From a checkpoint of a small transformer trained on Wikipedia.
Size: width 256, 2 heads of 128, MLP 1024 tanh GELU, vocabulary 8192.
Architecture: learned and rotary positions, no biases in attention or MLP, tied embeddings, capped logits.
Training: a variant of SOAP for these matrices, 353M tokens.
Each number is 128 + 32 x the weight over its row's rms, rounded and kept within 0 to 255. Layers, rows and columns count from 0. Numbers have three digits each. The size before them is the row's rms in percent of the matrix's.

# layer 2 attention output, 256x256, rms 0.0839, rows 22-64, columns 64-127
104:130090122149129110149121132128138167092075148112105122145164145182128075140160117123155158184139081176147118047178098140116120141145080159104182118168106142106154069079112137138158111112116190
104:126200139111168080112102092164133121150144138083151141153127112160157132113114147143105160104086130139164121143124109108137081070149160119096098157172175097112134113116173109122142108110103128
097:102104141140148164123165125093121140157110092140087142084112118110154132111090171077133108129153154114141147113126070140063167158137119132195113122158174125082119131099167177116084138171118115
094:128157127140168119149184080101092180109132176139157137208062135139153115110102096160178082087115112164155126144116152142181142142129198081083152081138106068104084157135161194087092112053120121
096:117133118123105130156113097137120133126159135086146112107138105131108120082155135109107155111091143134119129159138098145185191089132110053105064128093072097094172117077103111151169112114159177
105:105175210126138111128153105169113136169148173140078200128117145162156083139114119094107142091138160095189140156167161080173098170144143158080180122096172139041119088159138113157164143110123122
098:119152131111137113145124184139084113090090105110071112133151108118157126119099113095118174129203129099077113066152122115105106200079136162148160138108127146128134126098186141126157152137077122
101:169090133157155140123122178124094116186153104122086103125149133127160144191118103150093131107107125158109119119123169169085123104102077153121087097156118116081152104161080103118192132093131101
097:110171130131126163170163115100139078175143153105201149165141123158099178118150126126148142081117171163125069113084111110164088154159083164136061193114089146043171150153128114143139156184095116
103:133102100125162090113075063153123127076177138089115117161145136125133098133128104161115098140173115125135116102168141115117147163107075158203159220125147083144088120123149139092117142120090079
103:129120115126166142144137151134154142181156117167155131111088126165169122119164135102102128159103111088065086127128146091123108142145099088130082159055088138132151113124124091155101128154148082
102:096107136152122204136129149140141081156084117147110134115236145217096108101119104211105151091080094166142150116145132176147107104092117098116168137121179084151126107169103050096128155140153187
100:103190129139130115148164112127136091177154139205119117142106130156130181093142072135158170134080134183114102135115140153151151123126133041088143079111233207104108142100153117154145150103132139
106:114058130137138067143078098136145145108183113158095175107142149174129136160126124136097201120129109142123116094110158109161138142122147099096105119082146114103102182097072150120148143136173076
106:193138119158147086124161147160102118120121132154119185093064117157112106105097153181136142134148099132122137163105101094131125120094114078131122151181151121146163119185115138137086113132098148
102:159086066127095116103119123105121094116088143113120070130123144170129124118151148149116149146161149101107091157069138096117146124163112113104139154138148174123112090151101085183151118138152207
099:055112127149101193081104151155160090068099091104129146190096123135150186055078125189143104111117144119154109125126096129147105145189159099114124156106190092076111136138076139122146123167194141
103:102158119122136102176110165142140107100105085156077102107096117140098053148146066138179125121138052160182098066107074123092109114163134153127117138134113098118184085088098175133152148158112147
102:124143142108166137104146179118125110172162170106113115081125164149114128142105137161159199122141186103115110077111156085179167120151160181125089142111139136094088102141199136148086128141167115
094:162070128133170122136156137068142137177111154146127146199154144134112074151153139204153139119091087164155065126145184142109123088114166137136102109203117125139133189094149158166112088090132150
108:123137146158127137171120091092141159118083138116156122149143114096154095160129150115096100112083137184117103142124152093124093140213154141112111206174131030118071187121087083108098130199134131
096:118171102104148210120099143151120129129154159198106114123145128073081106122107120170124082139160095073145203120082108158128158141126158126129158113110094089147071105144102202191140163094073122
098:113167014093107124076091148086088085172149113148141118168141140151114158125116171139136143097129103125104133102164137118123137085165090144158107118079115062076127187166115182168164104104044129
103:140121105177163169137102163148117127103132072079097145127073135154101144083160115153081123137139128117107128114093119131123146073154158141158177132125148107176097132174136134092106075190117140
095:122075133111137112118139090109060155135124117123163129122213173143103124110112161130099040163094097154161130161135086143145149141163122186119161117129152098100132165143109121071116118141072135
100:154145155118137135147107156108102050166141185095119108143104124110166140116196145144065144096103088155117183195127077113139133160184106146098137099155137108117128105158137108142117114100093176
102:144128074209189068137098085101174137125097126174143079155101096097168144099142091070160170183128137097144140089158184103110130111156119145155073142110187135117126135173137059118096095095164135
101:110134160094143148169153136119069107144107122106121143167103123108112192155133146150167140159112106203161145094148185196158151137080080143140148178137122084077076135124140109048070115091131106
096:154069115101121090130146098151068154082123146103079103098069145112074108124144160099124105107153099128116153094182179159127155099098150157168057083104142140092125117079104154151115143151135159
100:145122112134101110125123121145148147132146129128128168145144085113139080127177108111151091106132147089111088178112113115153135146138159184155104075137105127158120139104210118121182179144133132
097:087104104167127067184117166165046134125137093068205128166112093135137104114128151139081091136164136187152132166117147152145161118183157140125124068172176122091139119120143145118148147120148108
105:144124181106056091131115128142144127178187164126111133078101134070106153147091122137123125124110093146163148216082154082123153161118161169109124105172174150102181126120104167167141111146139162
099:187121156160104106186119141139133168183117122137113121145130152157147141117127118143125166137109109188167112081125162158144108162099160077112131111113100137169113100145141146135148115143075146
100:150081101137142160136148131169155148135172106125129091063174050167187105078127128090137166145167137088085128149096160162137121145099124186211184119135081130182135134079178149138115109138173154
103:158175148195106110124124115196171182129081154117131124092133153151125165083139102096107073138149160101082132144087163126122166151087195134132082112196075133133062086076112064113104128114123166
104:122105086169094177107168131128110095067115086100098071169129201105125114165089107133105102105137160090108128153178116096119135145104173149150108085068086147103146119136101083198104163139125149
100:136179169158108149110121074134135120161148164118144120164086114157128120090135134193106132101147165147118128126157052092146095113163162163129088131127101170101115090199127171181144159103127076
096:136140103134084169101125095109154075137117182132141163091132157134105101152097101121123156185155106182182116144115157150093119152125152162123132183146093096127150117150134161076136120127166114
101:093089112133182141132134128151168118132168152132110126088050111120100146131151105097119141091160136130151198114166092179141099141217146119130098101084128149129172130141144095098129126145129092
106:127147166118078098141161186152099089171119062135103108105131174122098054064126104170095064122181125148160111148186209187163134175074142160109125099087144157172134142157158107153133187101096084
099:152139100128164107109156158190122080142091163140113104103063125203072155156131086124141134204162137167085106114134168073074125161131191142124140085089102120119155134130115122090151121149115166
097:133162115105173085151111185200108145153187134165124129108127152143087132086142161181087122082148165135172097124168159133097112134136132147084101134128219116166137133205099120110129105125150100
100:118151165135089136077160103120158119108112125063117116173156093138119059085202130161160123157128098184178104150124152168099127142106092162100119176105085107103114158082138136165131082169106124